Each number is 50 + 12 x the weight over its row's rms, rounded and kept within 0 to 99. Layers, rows and columns count from 0. The size before them is the row's rms in percent of the matrix's.

# layer 10 attention output (transposed), 128x160, rms 0.164, rows 125-127, columns 120-159
105:47 35 46 41 49 53 53 48 54 71 55 52 62 38 49 65 44 45 58 39 49 54 55 40 31 52 59 56 66 48 55 81 67 20 38 31 48 56 38 44
110:55 44 64 37 39 53 34 46 52 48 65 64 42 36 68 58 30 46 36 60 21 35 52 69 54 72 59 45 41 47 52 47 50 61 34 26 31 35 61 63
110:43 50 29 34 27 56 59 71 45 52 60 57 56 58 39 52 71 45 65 60 43 62 37 39 48 41 33 61 33 68 62 55 64 39 56 45 53 50 60 61
# layer 10 attention value, 128x160, rms 0.276, rows 126-127, columns 120-159
105:46 49 59 59 34 34 69 51 52 50 35 53 60 66 49 49 50 35 73 45 78 50 41 46 21 34 32 61 45 54 66 57 41 60 46 39 56 52 37 50
105:59 57 61 58 63 43 54 54 49 39 27 52 42 50 52 66 43 27 50 45 63 53 61 48 44 43 58 54 65 46 43 41 65 30 64 29 39 53 39 51
# layer 10 MLP up, 640x160, rms 0.157, rows 0-83, columns 120-159
097:61 60 32 67 73 52 38 73 35 61 50 55 35 27 68 44 65 62 68 65 60 30 53 40 46 62 40 52 60 25 32 58 28 47 39 27 54 81 28 49
103:51 37 51 56 59 53 57 43 88 45 34 41 61 38 34 39 28 38 78 53 57 38 56 58 49 41 48 46 77 50 46 38 45 48 43 48 46 45 51 66
097:59 43 47 44 62 27 33 40 54 54 33 64 49 38 28 46 68 37 57 60 54 47 47 46 67 45 81 66 63 54 46 41 65 70 85 46 53 52 26 43
095:56 83 50 41 62 41 31 61 49 49 69 44 67 41 58 52 41 64 43 40 61 57 40 41 45 54 55 56 32 65 59 48 44 43 65 63 67 48 60 60
095:40 36 48 38 20 45 55 44 51 29 47 72 40 53 54 58 65 72 40 41 37 55 36 43 54 32 47 53 46 37 35 37 51 53 43 42 55 40 59 40
097:51 55 41 27 54 48 36 52 40 42 45 45 55 50 69 42 53 34 59 52 33 24 50 55 44 52 34 45 40 47 50 51 23 44 48 55 48 57 61 65
094:61 53 43 39 64 46 42 80 38 55 59 51 54 56 36 54 43 58 61 74 19 53 45 47 36 28 68 46 34 53 49 32 40 38 60 57 38 45 75 61
099:56 26 65 50 58 51 31 65 47 42 43 45 40 65 39 45 54 39 48 58 81 35 51 54 44 72 54 50 57 60 44 36 44 39 61 50 36 43 56 40
111:56 50 35 55 61 38 56 49 74 59 56 75 66 52 47 36 59 47 61 43 69 46 52 60 35 54 57 34 45 54 52 50 46 45 57 32 28 45 48 47
105:60 46 49 45 73 45 50 42 25 42 49 47 51 61 40 22 56 40 25 73 43 40 42 48 44 58 22 51 43 46 53 51 47 59 73 51 52 34 53 39
093:35 53 44 61 38 51 44 43 45 25 45 35 41 34 56 32 56 40 63 67 56 36 51 79 40 46 50 51 51 68 58 46 47 63 47 27 71 46 62 40
090:65 22 42 45 58 46 43 37 57 66 27 57 42 48 67 47 78 31 48 53 38 77 41 48 69 56 59 40 40 60 29 40 45 42 43 54 57 73 58 27
085:56 66 56 61 41 51 46 51 47 46 41 50 53 49 51 30 66 38 43 45 38 45 56 59 51 70 51 41 37 40 51 43 63 51 42 46 74 39 28 59
099:51 59 69 42 47 53 44 68 40 56 34 54 56 50 53 30 51 65 48 48 54 40 46 56 47 44 49 52 54 56 61 54 48 73 46 64 65 64 41 75
101:55 36 45 68 45 27 44 64 27 47 50 42 56 47 43 28 38 67 33 61 50 64 39 52 33 66 48 38 51 49 35 44 50 42 40 53 27 54 66 37
101:61 42 30 59 48 37 62 54 49 43 42 62 35 36 51 50 72 60 52 50 54 31 35 61 35 61 63 41 75 59 41 60 57 44 46 61 57 51 46 74
098:48 54 41 70 65 54 58 54 42 46 40 57 58 50 76 54 51 47 42 31 40 44 70 47 54 57 61 37 53 54 38 67 56 67 52 48 64 60 70 68
101:35 58 51 42 56 83 46 63 60 56 35 43 69 47 45 56 42 55 22 68 43 50 38 49 30 60 54 44 40 34 44 50 34 71 68 64 54 44 61 54
089:25 45 51 56 40 56 53 70 32 56 47 45 55 33 55 47 46 42 42 41 56 46 56 47 48 58 77 37 66 50 60 53 73 66 46 41 43 62 40 62
116:53 48 42 66 51 46 41 65 56 58 47 51 39 56 51 52 70 48 46 33 38 53 30 62 48 34 43 47 50 35 37 51 66 12 73 24 43 52 47 55
095:45 61 40 59 63 50 53 43 33 77 65 45 33 49 53 53 70 47 42 36 46 45 49 57 52 34 49 42 45 29 36 64 59 57 56 67 48 54 58 79
108:20 45 37 45 49 32 65 58 43 25 39 56 49 53 45 51 63 50 64 39 53 45 13 47 66 40 54 62 65 31 29 62 40 42 56 44 55 50 55 45
093:54 54 25 48 54 37 35 58 47 52 50 44 43 61 56 50 37 44 50 54 42 53 47 42 30 54 41 62 53 65 64 55 60 47 46 58 78 26 56 42
102:49 64 37 65 67 53 43 42 59 58 51 49 62 57 67 29 38 38 51 43 38 50 29 74 64 56 55 45 64 64 49 42 55 68 42 42 57 34 43 66
099:51 46 62 56 51 36 47 56 57 47 31 34 60 84 39 46 32 50 27 44 57 68 55 36 53 41 59 56 63 22 29 40 43 46 56 54 44 59 47 49
097:46 41 70 48 61 33 38 58 62 33 55 52 23 49 25 46 63 37 59 56 48 26 50 66 36 64 60 44 35 33 37 53 72 72 71 34 64 48 68 42
097:51 53 28 57 53 42 45 69 70 42 44 61 64 54 54 48 52 44 48 19 49 54 57 40 57 32 36 52 45 69 45 68 65 60 57 46 64 46 51 41
101:58 53 38 32 46 50 35 52 73 44 31 44 60 61 39 58 46 60 56 34 38 39 56 59 51 39 75 52 48 53 32 28 61 51 43 42 66 71 35 73
090:69 50 35 42 63 68 52 58 70 49 65 57 45 45 38 29 41 52 61 61 38 53 29 54 49 62 68 60 69 56 46 63 56 35 32 42 49 62 56 48
094:63 43 44 37 46 55 54 47 74 31 47 24 59 44 41 65 48 43 55 58 69 75 45 72 50 60 46 49 40 56 27 48 59 40 60 32 38 66 53 35
107:48 37 59 66 48 57 50 54 50 38 37 42 62 71 50 41 48 57 37 47 61 49 71 49 47 43 42 41 50 47 51 48 56 60 54 28 57 44 43 60
100:78 23 60 66 70 66 28 58 55 37 45 39 52 62 47 50 60 48 42 55 58 46 24 51 65 42 61 37 53 56 45 55 61 45 51 69 50 72 56 51
108:45 75 54 65 43 53 40 65 59 55 42 65 59 62 65 51 40 32 49 73 55 55 42 58 46 54 43 33 34 54 55 43 50 52 49 66 55 22 48 46
093:75 45 39 47 50 46 46 58 53 85 63 26 42 41 43 52 63 52 21 64 38 60 42 51 38 69 56 56 34 46 31 59 33 51 31 70 53 62 58 51
096:49 43 36 45 36 45 39 64 56 46 28 45 61 44 65 49 38 46 36 38 33 70 46 34 34 55 31 51 55 38 42 50 43 33 61 33 51 54 56 35
107:47 55 45 59 39 40 33 64 47 44 62 75 48 50 71 43 32 35 60 66 17 44 30 29 61 66 51 70 75 46 54 55 61 51 44 47 77 58 47 58
099:39 56 28 56 55 49 46 49 51 51 50 51 44 42 32 27 77 46 35 32 61 52 47 53 56 40 42 50 38 37 49 79 42 48 55 56 41 59 35 33
106:68 43 42 55 41 55 36 50 26 38 75 68 37 42 71 34 51 50 63 56 73 46 53 23 35 31 41 50 59 33 49 69 40 58 59 49 46 53 51 53
091:67 47 37 53 60 46 40 63 59 57 21 51 51 50 47 35 28 51 54 57 60 32 68 43 23 42 47 44 59 36 50 49 45 37 58 58 44 41 43 72
108:56 37 47 56 50 50 38 55 55 40 53 34 49 35 45 35 42 47 73 45 51 64 48 45 64 37 48 48 55 52 70 40 61 50 33 54 55 48 52 64
098:65 45 56 55 65 54 53 30 25 67 30 60 46 76 58 60 56 38 52 35 56 21 32 36 50 45 65 46 59 57 53 36 63 55 71 46 69 43 30 82
101:54 59 49 53 46 36 53 54 39 57 46 47 66 60 34 45 45 63 39 40 60 51 56 41 65 50 54 58 70 44 45 34 48 57 50 48 59 37 57 58
090:63 44 57 68 33 59 58 41 46 58 52 64 47 64 47 27 45 60 56 69 46 48 45 43 33 43 42 53 62 44 62 48 43 58 46 35 63 59 37 45
098:59 40 46 38 75 55 58 68 41 26 25 49 28 40 42 53 47 35 54 36 60 44 61 37 65 53 41 57 55 39 48 44 67 44 42 37 54 31 67 42
092:46 49 44 47 42 36 49 51 51 55 31 47 63 40 45 40 70 68 43 38 50 53 30 51 49 60 50 66 40 55 59 58 79 60 65 73 56 22 52 67
093:56 51 54 47 41 55 67 60 50 43 60 36 63 64 34 35 45 42 33 43 62 36 37 62 65 69 45 50 55 64 39 67 47 55 78 40 45 40 66 45
109:57 22 62 85 59 57 44 68 48 38 41 41 72 46 55 61 56 40 47 73 59 29 41 51 37 44 53 57 64 57 27 77 67 33 51 67 39 42 48 39
114:69 66 53 47 65 54 39 37 37 48 45 31 40 41 61 45 48 65 35 72 49 44 31 54 39 49 58 75 45 53 42 59 42 43 28 36 36 45 62 29
095:15 43 33 50 58 41 48 64 42 41 41 52 43 66 52 40 29 59 60 54 48 52 51 58 46 31 27 52 51 58 62 66 36 47 42 61 64 43 34 59
099:60 39 50 59 50 58 42 48 32 56 47 63 52 60 54 56 54 60 51 48 48 32 66 50 62 29 52 43 39 63 43 68 42 39 61 64 48 44 35 61
091:59 65 29 45 34 56 34 61 28 56 32 53 53 47 61 47 79 39 59 54 56 50 50 28 33 44 52 39 39 55 38 58 48 61 54 62 52 51 54 57
094:45 63 54 62 40 28 38 38 46 41 35 54 55 53 55 44 48 46 30 47 38 33 50 42 61 42 66 48 46 48 47 61 38 42 63 30 21 55 54 80
102:62 41 40 44 37 55 65 58 35 55 72 64 38 74 55 58 70 52 45 60 49 61 42 44 66 38 39 43 41 57 36 35 47 32 29 42 58 53 58 45
107:64 60 41 43 52 27 28 27 75 56 79 49 58 45 69 42 47 41 63 50 71 27 62 37 45 48 64 47 42 41 52 61 54 49 65 51 65 35 48 74
097:54 19 50 60 57 46 39 44 49 62 49 37 54 47 51 43 55 61 58 48 28 36 33 64 68 40 47 60 39 30 54 46 42 28 43 60 68 52 49 51
100:66 41 47 41 50 45 54 56 56 66 60 43 45 71 42 44 45 44 62 39 46 44 47 41 62 39 52 27 57 44 35 52 68 49 45 50 54 29 68 46
093:39 50 59 69 52 66 47 65 28 61 60 35 76 42 57 33 63 47 62 54 58 47 45 64 65 53 55 37 49 46 28 43 41 76 46 51 49 47 62 46
099:50 28 70 44 65 31 57 58 72 43 49 62 54 48 76 74 44 46 47 48 47 46 55 41 42 57 48 56 55 52 14 59 67 69 66 56 35 43 57 62
097:82 58 35 64 48 65 42 58 51 49 62 39 33 33 48 65 32 50 47 37 23 36 60 47 67 40 55 37 54 43 58 50 43 41 24 25 57 52 60 31
116:29 26 63 67 83 53 59 70 48 39 40 70 62 52 35 53 47 47 41 67 35 44 44 34 66 56 76 43 59 57 52 57 68 55 49 59 50 54 46 49
096:46 46 55 57 57 48 25 37 13 59 61 48 57 59 39 38 36 34 41 44 46 48 51 40 42 30 51 62 46 55 56 57 47 34 55 41 57 64 65 66
098:58 52 63 58 52 28 30 50 45 34 43 59 44 47 32 58 44 37 67 75 58 36 44 35 34 83 58 58 46 53 31 36 33 60 55 46 48 48 46 59
092:20 41 65 67 39 55 52 49 45 44 64 60 32 53 46 32 50 56 57 58 64 67 55 58 56 55 53 72 37 48 39 53 65 53 58 33 37 54 45 61
096:56 49 50 22 51 45 48 54 41 50 40 18 44 42 69 47 42 50 56 45 21 50 56 57 62 52 49 56 64 31 43 65 55 56 42 59 57 44 57 42
106:38 57 51 43 47 46 51 67 46 44 48 60 34 42 58 41 54 39 43 36 44 38 45 63 54 49 67 37 32 49 47 44 47 49 54 37 53 51 68 14
094:40 60 52 76 45 57 47 57 58 31 53 42 58 39 74 45 71 60 51 57 59 53 48 53 54 36 54 55 57 45 53 47 43 37 70 31 79 69 58 39
099:39 55 36 49 35 55 35 36 40 56 29 42 49 56 63 47 69 72 67 76 42 62 49 60 70 60 61 32 72 37 47 58 43 29 66 49 47 72 57 67
097:73 44 22 49 78 66 49 54 46 59 48 40 64 51 67 48 32 37 58 54 40 64 27 61 57 49 43 32 45 37 39 65 43 55 28 44 60 50 50 47
097:23 52 52 42 28 77 38 58 62 24 43 43 43 62 61 47 54 53 52 53 50 46 55 60 42 57 64 43 30 60 58 48 42 48 47 62 55 62 57 43
099:40 33 64 28 46 33 59 57 67 48 63 46 69 26 26 43 48 41 41 67 55 40 40 46 55 35 48 52 60 46 35 47 59 62 45 47 61 46 70 44
098:57 39 50 55 30 50 40 28 44 21 33 44 51 30 41 62 47 42 55 43 32 58 55 47 60 24 41 52 64 64 35 43 50 30 62 44 59 57 57 50
098:44 53 68 27 64 71 46 56 47 43 44 53 60 47 45 59 32 60 58 53 65 68 63 76 67 42 30 50 35 65 44 56 52 74 55 43 45 52 38 63
100:59 53 44 50 44 66 35 49 57 35 44 52 48 46 34 38 67 66 44 58 67 57 54 49 64 38 46 58 54 74 41 64 48 51 67 53 31 36 53 50
097:62 49 56 46 40 48 58 53 75 66 68 48 51 54 56 52 64 51 46 57 83 43 64 25 35 58 76 42 59 63 43 56 66 46 53 57 46 54 43 51
099:66 50 48 59 35 51 53 63 68 60 48 46 42 51 62 63 60 36 61 58 48 51 67 63 56 68 55 56 62 59 39 56 61 62 57 54 67 48 55 60
105:65 36 56 40 49 72 62 57 67 59 42 58 67 78 34 45 72 44 58 47 52 48 46 55 56 53 59 58 49 76 34 46 50 47 66 47 58 40 61 58
094:33 43 60 53 54 42 52 32 69 62 57 40 43 34 43 31 60 76 56 56 50 57 66 32 51 39 31 44 38 69 40 69 55 58 40 51 31 34 43 52
104:39 79 44 52 54 25 44 47 49 42 45 60 54 51 27 71 42 43 39 55 65 71 45 51 30 53 45 41 52 66 39 54 59 31 48 55 33 42 46 55
094:62 41 32 41 62 39 40 39 39 53 62 39 52 56 32 35 39 44 39 23 66 37 42 43 49 62 49 58 66 47 64 47 56 47 39 36 33 52 56 52
111:41 45 29 49 81 47 33 41 40 51 65 53 38 69 48 35 52 50 61 65 34 61 41 45 61 57 54 49 65 56 56 43 31 41 46 44 58 44 67 53
103:48 47 63 50 41 28 50 36 36 41 42 48 56 57 56 25 66 64 41 32 47 59 44 60 33 51 68 38 63 41 51 50 52 57 59 57 48 60 61 22
097:51 29 34 66 46 59 49 43 60 76 62 46 51 45 42 56 33 51 30 62 60 48 49 40 69 45 30 37 42 47 34 48 56 52 48 63 42 74 46 38
098:61 29 44 58 69 43 27 34 60 41 59 57 50 46 69 53 52 45 51 58 61 26 64 35 57 38 56 60 37 40 28 47 49 56 64 60 53 46 69 40
091:54 42 48 58 63 14 28 50 55 69 55 27 52 34 37 35 47 55 65 58 42 40 41 56 34 56 68 57 48 57 40 48 80 58 61 59 51 52 51 46
# layer 10 MLP down (transposed), 640x160, rms 0.0806, rows 0-83, columns 120-159
096:55 66 56 66 64 43 57 49 59 31 41 62 48 32 47 36 31 69 50 58 39 53 29 36 56 53 31 61 57 62 58 62 42 46 44 47 56 52 55 54
108:36 58 70 65 46 48 57 38 56 64 62 34 66 54 31 52 59 56 67 59 26 67 51 62 32 27 60 45 50 73 51 43 35 51 34 54 48 35 61 41
106:41 44 44 64 60 51 45 63 54 40 73 51 35 36 53 38 52 62 53 59 50 47 46 59 58 40 56 49 57 46 53 63 23 48 38 54 52 47 53 43
092:45 45 54 37 36 54 71 44 43 37 68 60 63 49 61 43 59 64 56 59 54 55 54 63 46 57 45 56 48 46 48 40 41 74 58 50 58 65 59 39
094:33 41 45 54 59 48 43 75 50 51 52 60 43 48 40 73 48 48 55 42 33 28 47 29 27 57 51 60 49 47 46 57 51 35 56 57 49 37 70 67
100:53 51 50 36 31 47 55 46 70 66 46 51 64 39 41 48 62 66 37 52 38 48 66 35 58 55 72 40 79 54 71 47 30 53 69 61 51 22 51 46
108:53 42 66 54 49 53 57 62 60 42 46 67 67 31 37 61 61 48 54 58 30 38 55 61 51 43 53 37 37 62 37 34 35 54 64 63 60 46 45 73
098:50 45 61 56 55 45 59 47 46 51 57 27 44 41 58 29 62 66 42 50 41 61 35 68 49 43 31 28 28 14 69 32 48 72 59 67 44 68 55 53
127:56 42 36 45 39 46 53 54 63 69 46 55 49 56 54 37 53 47 55 32 80 52 60 60 51 48 55 44 40 43 53 69 53 22 40 35 12 45 48 60
101:54 56 56 40 63 41 59 33 48 55 36 60 70 53 29 38 49 41 51 45 53 59 67 46 53 50 48 41 71 45 64 48 37 16 56 51 46 35 42 46
098:57 60 54 37 76 39 54 65 66 53 61 54 58 41 36 39 44 71 38 65 52 44 56 66 53 36 62 35 61 43 31 56 48 41 21 58 30 31 35 32
095:29 32 43 64 63 51 67 57 63 60 29 57 57 36 56 55 35 67 44 43 46 51 56 41 50 51 50 41 34 61 27 30 44 37 52 50 32 47 42 63
093:49 51 62 36 39 63 59 51 52 65 50 49 59 75 46 44 41 56 51 69 43 33 31 51 50 43 58 50 42 39 41 60 29 41 71 70 67 55 51 44
100:62 58 54 46 55 43 39 56 31 58 69 39 46 45 53 60 54 55 55 47 38 66 48 54 53 47 62 57 38 25 59 27 58 45 43 55 59 53 45 48
129:45 59 54 45 58 59 37 58 50 41 37 35 63 40 30 70 48 49 54 44 42 61 51 45 43 57 46 62 46 59 37 48 56 59 52 75 49 59 45 51
093:53 66 57 62 49 32 38 46 47 43 75 65 68 15 47 57 51 43 59 25 46 43 54 44 48 45 48 36 39 45 40 30 42 49 67 48 70 53 70 44
101:41 42 46 42 54 70 49 53 17 33 39 49 35 55 52 53 44 60 37 64 66 30 43 43 62 41 46 61 56 57 31 75 52 79 39 32 53 48 37 37
111:57 49 69 41 46 43 63 56 44 44 63 43 56 35 62 71 61 65 45 38 43 52 50 45 57 57 49 39 45 50 52 67 59 61 65 49 45 49 71 27
092:40 58 54 52 52 62 43 61 10 54 48 62 45 27 55 40 72 46 64 31 60 53 63 45 53 59 66 41 49 53 51 53 60 62 54 47 31 54 59 53
101:47 77 44 66 66 54 78 47 57 67 40 52 53 51 44 55 37 45 46 54 45 51 50 62 55 37 66 43 51 57 62 62 35 37 38 45 40 36 31 59
104:30 55 50 49 56 35 55 46 45 63 69 35 33 54 54 73 39 37 66 38 46 52 71 33 58 45 38 43 69 57 58 54 53 65 67 41 52 46 71 59
098:31 53 65 55 36 44 45 38 38 24 75 32 24 56 41 57 61 38 82 52 41 49 46 52 48 64 44 59 59 43 59 71 51 43 53 47 47 45 41 34
094:36 38 59 52 51 44 51 36 55 61 71 65 64 39 54 53 40 28 59 64 54 34 46 40 69 37 55 49 59 43 59 47 70 38 53 53 49 61 69 31
098:37 62 56 71 62 41 58 49 62 57 41 50 46 66 26 45 19 61 43 57 25 35 55 45 71 59 55 62 59 55 43 33 43 64 45 48 27 49 56 24
096:50 50 52 58 50 44 51 49 35 51 46 60 50 34 62 55 41 71 37 43 34 47 39 37 40 53 50 47 44 32 45 42 52 42 57 60 58 32 55 36
109:41 71 59 60 07 67 52 57 48 43 39 37 48 67 60 46 61 46 58 54 57 65 46 39 56 51 40 66 62 49 64 35 48 64 33 49 54 45 42 47
096:81 67 54 38 44 55 68 42 56 64 48 67 49 48 55 57 78 41 49 50 29 57 62 51 45 58 49 32 51 48 57 52 41 44 52 59 44 50 70 76
106:74 53 42 53 58 64 58 58 59 55 65 80 44 45 65 42 42 64 53 38 48 36 37 40 52 58 41 52 61 44 28 48 59 53 58 48 59 49 56 41
101:45 39 75 25 55 57 53 49 46 61 47 57 43 72 58 57 43 51 57 53 64 49 43 59 56 53 39 28 35 59 53 66 55 47 58 48 50 55 35 62
105:49 46 68 35 34 62 52 53 45 67 31 53 48 62 47 48 29 36 72 55 49 66 61 56 46 48 47 48 72 42 50 40 53 57 67 52 58 37 57 58
103:37 41 56 44 42 40 49 50 80 48 58 48 49 37 48 56 25 55 46 36 45 57 45 31 50 31 34 62 51 53 58 45 42 32 52 75 48 48 21 55
108:29 57 24 31 49 55 37 46 40 50 45 55 34 36 66 41 46 55 53 42 47 50 47 55 55 51 35 47 52 41 45 71 48 49 64 58 66 57 32 48
091:44 70 38 46 43 63 46 47 50 65 51 78 46 47 58 57 55 33 43 57 63 52 65 59 62 35 54 33 49 66 50 30 41 53 66 64 58 62 34 58
091:21 73 38 40 65 53 65 35 53 60 46 49 50 30 29 45 37 40 63 65 48 45 70 39 59 54 55 59 55 56 75 56 50 51 28 62 43 41 75 47
104:58 41 44 52 55 33 52 44 53 44 46 54 27 39 28 60 49 60 52 54 31 42 54 61 52 38 63 54 39 53 61 45 53 71 48 45 46 38 52 34
098:33 47 59 39 47 54 45 57 49 63 56 58 35 51 48 48 50 37 45 55 46 44 55 78 45 36 48 59 50 52 53 31 50 50 59 53 58 61 45 65
097:46 53 43 45 40 49 51 08 43 43 65 54 30 50 58 67 64 38 54 36 62 48 53 57 51 61 35 50 48 54 49 47 41 71 46 65 46 60 36 43
099:50 35 47 06 66 47 56 42 59 41 50 46 41 60 36 50 57 19 67 51 52 22 64 40 44 36 39 53 56 56 48 61 46 37 27 59 60 74 53 59
087:45 58 52 47 49 31 37 36 58 59 57 68 33 68 52 45 37 50 62 34 59 52 39 45 51 42 50 37 42 33 38 39 37 47 62 40 65 59 75 50
105:56 38 71 35 52 55 35 47 38 38 64 53 30 73 48 46 35 59 38 44 31 68 48 48 31 60 53 48 42 65 56 47 56 48 44 43 59 43 53 47
089:46 44 67 53 59 69 52 43 37 49 41 36 30 53 51 50 47 61 43 34 49 43 66 44 39 36 51 50 46 52 48 43 62 51 75 50 43 62 28 39
108:55 49 48 62 57 53 35 47 40 58 57 68 45 38 41 54 36 54 49 50 39 45 48 39 50 58 59 62 55 30 59 41 60 51 43 65 52 58 43 42
083:57 51 46 51 42 49 59 42 38 60 69 45 41 40 67 49 58 62 47 40 43 54 24 52 51 43 74 45 38 45 47 44 49 65 39 62 70 35 50 44
106:44 59 49 27 33 47 43 56 43 57 59 41 65 63 52 54 33 35 64 53 40 47 46 46 44 49 44 38 41 36 40 44 54 56 41 54 63 47 46 56
095:58 50 59 49 36 43 60 58 58 38 61 52 42 60 49 51 60 37 34 47 36 58 53 51 40 36 62 64 23 42 62 48 54 60 43 38 42 42 62 43
100:71 45 46 47 63 53 20 52 41 47 65 54 51 36 43 52 49 64 42 35 67 44 54 63 64 38 49 29 48 48 39 64 52 34 58 59 29 54 47 22
107:52 50 70 52 45 40 47 39 35 54 49 50 47 41 47 58 64 69 56 78 34 67 52 42 51 41 50 45 54 28 56 59 53 44 70 47 52 68 35 47
112:47 49 71 72 34 66 43 67 59 54 42 41 40 46 40 24 55 45 51 32 50 74 29 32 55 60 48 47 61 20 53 42 54 54 55 48 64 58 29 56
101:68 44 48 47 68 47 52 38 41 39 58 42 38 37 39 58 51 54 37 47 43 56 53 63 54 81 36 52 41 41 44 49 67 34 54 57 64 60 67 60
108:48 56 55 72 66 41 58 48 54 14 34 52 41 54 60 52 75 49 62 20 44 21 63 41 50 39 35 40 61 41 47 41 53 45 45 65 32 37 52 24
087:42 85 34 31 47 55 36 52 29 27 40 34 71 27 59 61 49 58 47 49 51 59 42 61 42 40 47 46 34 40 49 74 52 46 48 45 68 51 42 54
095:52 43 33 58 46 59 44 32 45 93 31 24 39 69 35 52 55 55 66 43 47 44 35 28 48 47 57 53 48 80 41 44 50 64 49 77 48 65 58 35
093:41 27 34 66 42 53 62 22 37 36 51 63 45 59 44 51 72 46 50 51 43 50 35 61 51 57 58 48 44 69 74 49 43 54 37 45 31 51 46 65
122:43 49 54 32 53 60 41 61 47 52 65 42 28 47 54 52 62 21 71 46 57 46 48 67 35 40 41 41 62 29 59 57 56 42 33 61 48 47 43 46
101:34 39 54 50 19 40 53 55 55 44 55 33 51 60 43 38 38 50 27 54 56 63 57 64 68 64 41 51 37 41 63 32 61 33 53 37 37 54 52 71
096:61 46 53 46 64 49 46 52 76 55 53 44 45 25 41 44 42 36 48 40 32 62 45 48 58 59 45 79 58 45 38 70 62 43 66 67 50 42 64 48
091:33 33 43 37 53 67 70 65 47 36 44 47 47 35 57 47 42 40 42 74 44 55 35 55 53 53 61 59 71 56 65 40 49 56 37 51 37 46 46 36
092:46 73 43 56 59 53 35 41 55 83 53 45 46 56 21 41 59 46 43 47 46 54 48 40 45 40 43 49 32 53 59 48 43 39 42 56 52 47 34 54
102:94 67 56 55 55 65 56 62 53 57 45 65 60 54 48 48 46 63 35 38 42 48 43 39 42 63 61 52 42 50 63 58 53 52 68 42 37 49 68 76
115:39 44 38 69 56 61 43 55 58 21 53 58 62 31 44 30 35 42 51 55 38 65 66 21 42 37 80 39 40 39 31 54 42 40 48 60 49 68 68 32
094:64 60 32 49 50 61 49 45 53 49 43 54 57 35 57 54 56 45 42 68 32 49 37 42 53 40 51 29 50 55 49 60 48 43 39 56 49 66 39 41
107:57 39 50 63 30 40 39 51 42 33 48 50 35 53 37 59 52 47 56 45 44 58 52 56 42 62 70 56 45 36 51 30 49 52 71 42 49 59 50 21
096:40 35 45 54 48 44 45 53 55 71 46 47 37 78 53 48 38 48 43 38 46 48 55 63 39 66 74 46 48 40 24 47 43 60 20 65 38 65 54 43
092:59 68 36 46 34 46 58 38 53 57 46 58 61 42 79 48 66 56 71 43 58 35 52 54 48 49 31 53 42 35 43 51 58 46 66 49 49 55 54 38
105:46 33 41 48 53 49 67 40 71 62 46 55 49 56 62 54 63 56 50 72 29 60 30 41 39 41 60 35 52 47 51 41 57 42 68 55 54 48 44 73
094:71 55 50 58 67 43 57 43 41 38 48 49 43 37 54 52 43 65 66 61 67 43 52 47 57 55 56 55 39 25 44 31 22 32 64 55 42 37 45 44
102:47 41 37 34 47 54 74 36 44 50 60 62 37 27 64 54 14 69 62 52 50 65 59 53 37 61 53 43 46 47 45 34 52 54 58 47 63 45 38 50
100:52 66 41 61 56 52 78 52 44 46 45 57 44 41 52 33 32 38 70 43 64 35 59 42 69 26 47 41 54 64 43 60 47 47 54 55 61 64 60 45
098:57 41 38 75 29 47 16 49 62 61 42 26 44 60 34 62 56 33 50 49 37 63 60 32 52 53 67 46 53 77 41 43 49 45 55 56 46 31 44 57
094:38 78 38 47 48 58 61 50 50 62 50 44 46 39 53 55 53 45 29 34 57 46 70 42 58 66 41 32 43 43 48 50 47 54 38 37 61 44 45 73
092:57 37 67 61 44 44 56 46 46 80 28 58 61 25 58 51 70 45 53 46 47 43 56 66 63 38 51 49 35 55 41 53 43 47 30 43 58 65 57 51
094:48 67 62 57 55 54 55 28 39 62 47 40 66 39 47 50 23 66 46 24 49 69 41 51 50 53 47 53 61 45 58 38 37 65 65 68 29 53 70 45
095:62 56 35 34 49 61 41 54 50 63 56 42 77 64 37 58 63 55 66 41 49 55 62 52 50 45 50 49 47 37 44 30 36 55 38 60 51 57 32 40
099:76 55 46 44 38 63 69 34 47 67 44 66 56 28 49 51 37 45 54 62 60 52 44 64 62 56 56 38 54 42 54 74 44 66 48 45 52 51 52 59
087:63 44 40 08 53 46 54 43 65 56 54 28 50 41 53 50 55 48 56 54 32 63 40 60 49 65 39 47 61 32 50 48 48 35 67 40 51 65 48 46
093:29 47 59 70 44 52 39 40 44 56 51 63 31 54 53 62 39 59 46 53 45 34 56 51 53 52 55 39 46 58 55 55 49 51 68 51 57 51 32 54
109:40 50 47 31 65 72 52 52 51 55 56 60 60 51 46 50 42 40 56 50 59 45 40 45 55 57 42 59 50 56 53 42 64 41 43 62 41 56 38 32
097:54 81 62 58 45 44 72 51 49 44 54 63 44 73 42 47 36 47 54 44 33 52 49 45 47 63 33 68 42 49 55 34 59 40 47 40 45 34 21 45
096:49 63 57 74 37 46 59 47 52 47 52 43 38 44 42 64 51 66 57 65 24 54 48 32 51 52 47 31 43 47 38 49 39 51 47 44 48 47 42 60
100:38 44 59 27 51 56 45 45 50 40 33 68 42 49 48 44 40 55 67 66 56 61 51 46 37 60 72 55 38 56 45 49 16 73 57 31 57 48 38 25
106:32 55 39 32 40 62 52 62 44 69 69 51 25 53 59 57 38 34 59 67 76 42 43 28 39 36 66 59 47 40 58 59 53 48 41 54 52 55 52 41
107:20 45 51 69 37 75 61 68 77 49 47 38 25 58 61 22 27 44 45 36 52 33 50 40 54 38 46 41 52 48 55 69 59 47 54 67 59 43 68 43
100:49 47 46 52 49 54 47 48 44 49 44 46 45 44 38 58 37 58 57 50 57 52 55 36 50 64 60 49 55 38 49 47 57 34 48 43 44 52 66 69
097:30 50 48 64 49 48 58 47 18 39 48 43 41 49 42 42 39 71 32 34 53 43 62 42 57 38 53 38 63 54 55 73 63 56 60 56 49 44 49 32